{
  "num_key_value_heads": 2,
  "norm": "layernorm",
  "norm_eps": 1e-05,
  "attn_scale": 0.125,
  "tie_word_embeddings": false,
  "init_std_down": 0.0104,
  "learning_rate": 0.00769,
  "schedule": "cos",
  "final_lr_fraction": 0.1,
  "batch_tokens": 65536,
  "max_seq_len": 256,
  "train_tokens": 159300000,
  "max_steps": 2431
}
Each number is 128 + 32 x the weight over its row's rms, rounded and kept within 0 to 255. Layers, rows and columns count from 0. Numbers have three digits each. The size before them is the row's rms in percent of the matrix's.

# layer 2 attention output, 96x128, rms 0.186, rows 0-95, columns 96-127
120:153171153167128150134111096131075156119226131102095104075127121151075086148130123105135128140178
100:082134062112143117158202133160135090134104137186137145090111079136133071149094123097159144160184
087:096104103188123148146087159157129105127109168143100101153114141159143159141123134104136114173092
110:143128154154172182206131071139152134147114116092152132156165118139116122182179133208172133180126
091:118111173149117151126145120055104125133119149116172130174114061144095131173118152151072191162133
092:090115116132120088129138085086122111061104093088148174125119092141127071132173115084155169150140
114:154179098192171179129129124120119133095120109111060097190202121084164116107150147167145115091146
086:149159123125149160159112152175099058121136142063154129200115118135055172095127162119177124056122
104:116135186084132100127071146166146077151058134089080156168083122171106182165096167147064144117113
103:064093151165203151112128133164113067102146167152131070154105191118112160165174124127096097154084
086:072122149110159107137181081080134126143127103157143123123062112185100066123106173116095131162158
098:119173095118140070104119150151131100127187199098134177119148137116147161134042145111096062194123
087:171147064108106216193166103187114193168096127108167142116129117060121124169121152137140147143113
101:153132137119086092121103038163088141102166114199103144144147097199160123123110107114133089087221
098:067182117129121098133181077093110201173112186170128138089138111127120153200055134140162111123142
101:162128166080148045113133106124170148100129139127109125111121185159172048136121138148123123101123
093:124132095101102152121066103136110117225106126124112147117105195128084088141107158141145166082135
102:127104124194106101104144109123119134125086183101183117138078143123087189178156078101130155200152
086:143159121135145120122136100088171166110182046130162104141139139154131103137138120145119124078104
103:171118130123028119117144057163132209115098113130147114093141138207129103144143080073117152128158
101:097151168106120166117086105114049118102143132169154138184127132109060135115127121169181088143084
100:119129103149102109085199131162126072145129090143140138180106134117163091131156195113094070071134
104:109089117162168105075029167114189109222157113126089169147099134208103118168182159103160063147145
105:183125173137116142124067099122156101115097053078148159134092130186126068111203119157174148111139
105:092101076176125150115174180144157181119146104109066121139095132165149176149168108073056086136144
094:081150164175155133140191099178144120148101107135131138182169096121089094073155114129090129144109
098:121188078153096188113122134103126178071182108116141137104128118123163105123129119119139143050132
095:089127124121090164148102159087192127113144074176105170107048206098126212085115110218121137080127
093:124148184125153138129169081155079142097080129092184104112142150086150203122114156173116130159105
096:101124123061130138126094179154124137156178109131114154150176143107112087148085160173154096122149
109:113113146075123132098159132084145045124142115145107183089137071142144080102137128209143109108095
103:126066123172055103090161140129109130128129123162182112197138161139159108152178188151141104102117
103:157097136111123072142145130171162134159128192170077156039077127116093110137118172085157165172158
091:143100171140102206161111128136059111163110099056141156173135101131125109114199122099108083150138
087:138143126113170148110139092175115092115199140150112189150112139091098175157134148145149084110045
090:126156114119108141149079188109140129152071092087125075111086165153166161143129091140117198132092
105:122104112120152100113182172162116153083091115100215040146169117058103166105153158101143156136137
096:122128137155070128126128151146063097104157108157138216115141103086087138142144139141163107143125
088:091164116148106122130104085123146151119151160100178133145171080106142126205172100138123178163080
099:111154068127125197126194171118127135134151093168145131057114082090126099115111093100147101053177
101:173171114098123102080145079095140174107174163099172182126138137141170057121118091152102163073151
108:150098148113130135125083169115169121095078187090076094064155132082169071116071120114161184121218
110:084117102168171136118171145107117128121123111090089064038169133154132155118103046151123125126101
095:087111116083132212096159051088121115143131221122148089143171148124163103096129162170198164156122
115:125203165123144119126074077124075131109147152124227180101133090168135130191085127148074098108163
104:116145139108112112172109104138140213131123137139090142116166140077153116140114124140138135114117
085:117206107075097161223115132105087112171149124152113112143133168110046127165152084135186140109142
103:179109119156102126170167127219122126123149120159180172047139122101171143148111121075146089076122
106:172149147111220185137149138132156111077142094133153045126140157111101093136117115097089129103110
089:114117092155041115166077099141069167119130065134138127106188088109155091080132074081067175080168
099:141131092152115044122057140148101098135120112187158120072118105082158129132093109132103122126103
099:132165155164113102196171170120127128135122141107101045044188107142147100157112174112128094168148
099:087129132212107092143141151139136145080187182188169176097132149148132096126064128162166064170113
097:124129116117114128193069149109175131144085094123126099144153087140111113133124151139136134032127
102:112071133149105111137167122156102130094124058134195173170135109119152070091125058173102070148132
092:139172148055084121127140126110142133132136173107129141091185066096153059074111101097127212129101
108:101110043072094085175145151168174181144079064140100145185124127059163121136046103128125135174086
103:125129129050164170152138115120175116141154148185157189168133125083119133199157152116136086173122
096:144126152129109079130119094130113178067090105147192105159118127131090067118119070113111158119168
139:089116127150117122128096101102137094139043081096087133191136107144042089149111118139112168070152
105:087154068153109134117147147110073098137158114090078144146077198180136068173093112129082149120142
105:117090133118155118076107153150122203144090186141144144199229111056141097097122116132113117137077
078:109140114146097117117098172093063106134115114123111060151168125123096092121065067069182198126083
090:171139135094105145102153134146069115093112115077165114134100134090071081137061123118081124156154
111:144144149130134131086126107184117076093128109069182176139167105158104162126080136144100109098149
095:124041119124123117093068181126151190202136130088147167120120158134103153134135118112077086179151
100:111075137111055103101099134139103129190115140119051140085104151119158084118169157080075102166136
089:159087127161165127031094136144127111180150182134099129080101163074124130154191119111144131163102
092:108210171101083133164101098123089174155125162156149184105089173098084123170114099167155113142168
109:091072165085145094129092078117179176163151158063150123172102162110088175126148124138116150133099
106:147163089118081093148140123165139173150147132138133120019146099144139227122085054151124119152180
107:151096071152175150072148141069127122128090125094161068128151154107105109134093151128034079155192
092:148082144070142161139127126111112065142118154195090093069123193148165169078116105118119168115112
103:139158183169154164082126161111160059086188178124174132125117158095134062202156086157141189181127
111:205083082093091149126232140163146119160139124117133084198119133074127131064161172136197144157155
113:091122094179077126094113118118084121152126114121175083181071056193104175136076124099099174113154
106:187092159096154153091123154124127158180066124059058118175122099151096111143135113129129119150126
090:124117089129139134142162083071163124089099142102163191129085100125116095196101055112120170090218
102:078063121124190155109144150169092112163138092147136104089170071117079066180145163132197091131157
096:114123069192154109082151065029079198132124140141174141182151168114193141135178076130163132185128
103:093112085083153086130173039113194174129144158085104114098083207116152083150171146120095204080039
104:148196105117152096162111082045164100137071092144164176093139126100139069106154111153208171158175
086:149150062104125045134112116125110124153094103192129095111159096116147083145118119129215118089155
096:072133095132118146076190175156103092103116152093147083142159145128114192123066137195142106167117
102:120110150077137050137112125139136079129065157086183146142158111079142135210124112079115170120125
093:143098193090108150095121094166138095093089198176095158207088067143097148086133175066120072173122
096:110099175149139127119023139084077103128134171126110158097108161088098229106179079138146118139142
095:145110157133182097099151182162129125103126100130165161107124114039093101197133143107128174127117
105:076105187108068100096079093119084150068128101130146146074083139142155148132054147146123146103108
106:093165117121121167165123148080128159141145183134173087105098109190055092112111147121126125081125
114:105075122140084108097126132171097179134161155134120141036115132169120146151136072110081076095187
093:126170158063131108120089120097189122210085143106137146188109128183159130129158124164155178100096
104:174071146057134132164104126104087118154111106135206152119107154082140134043093096131040131087139
095:164193141164184148122102108178107119118123144070132110116134111153121100100136145179151179119125
099:169188129180129124156112064069199115111068165090063175209134090133079153127148126122168138148170
094:175080135098067113154135165155098059148092207153148111160083108141108061104107182103144076150138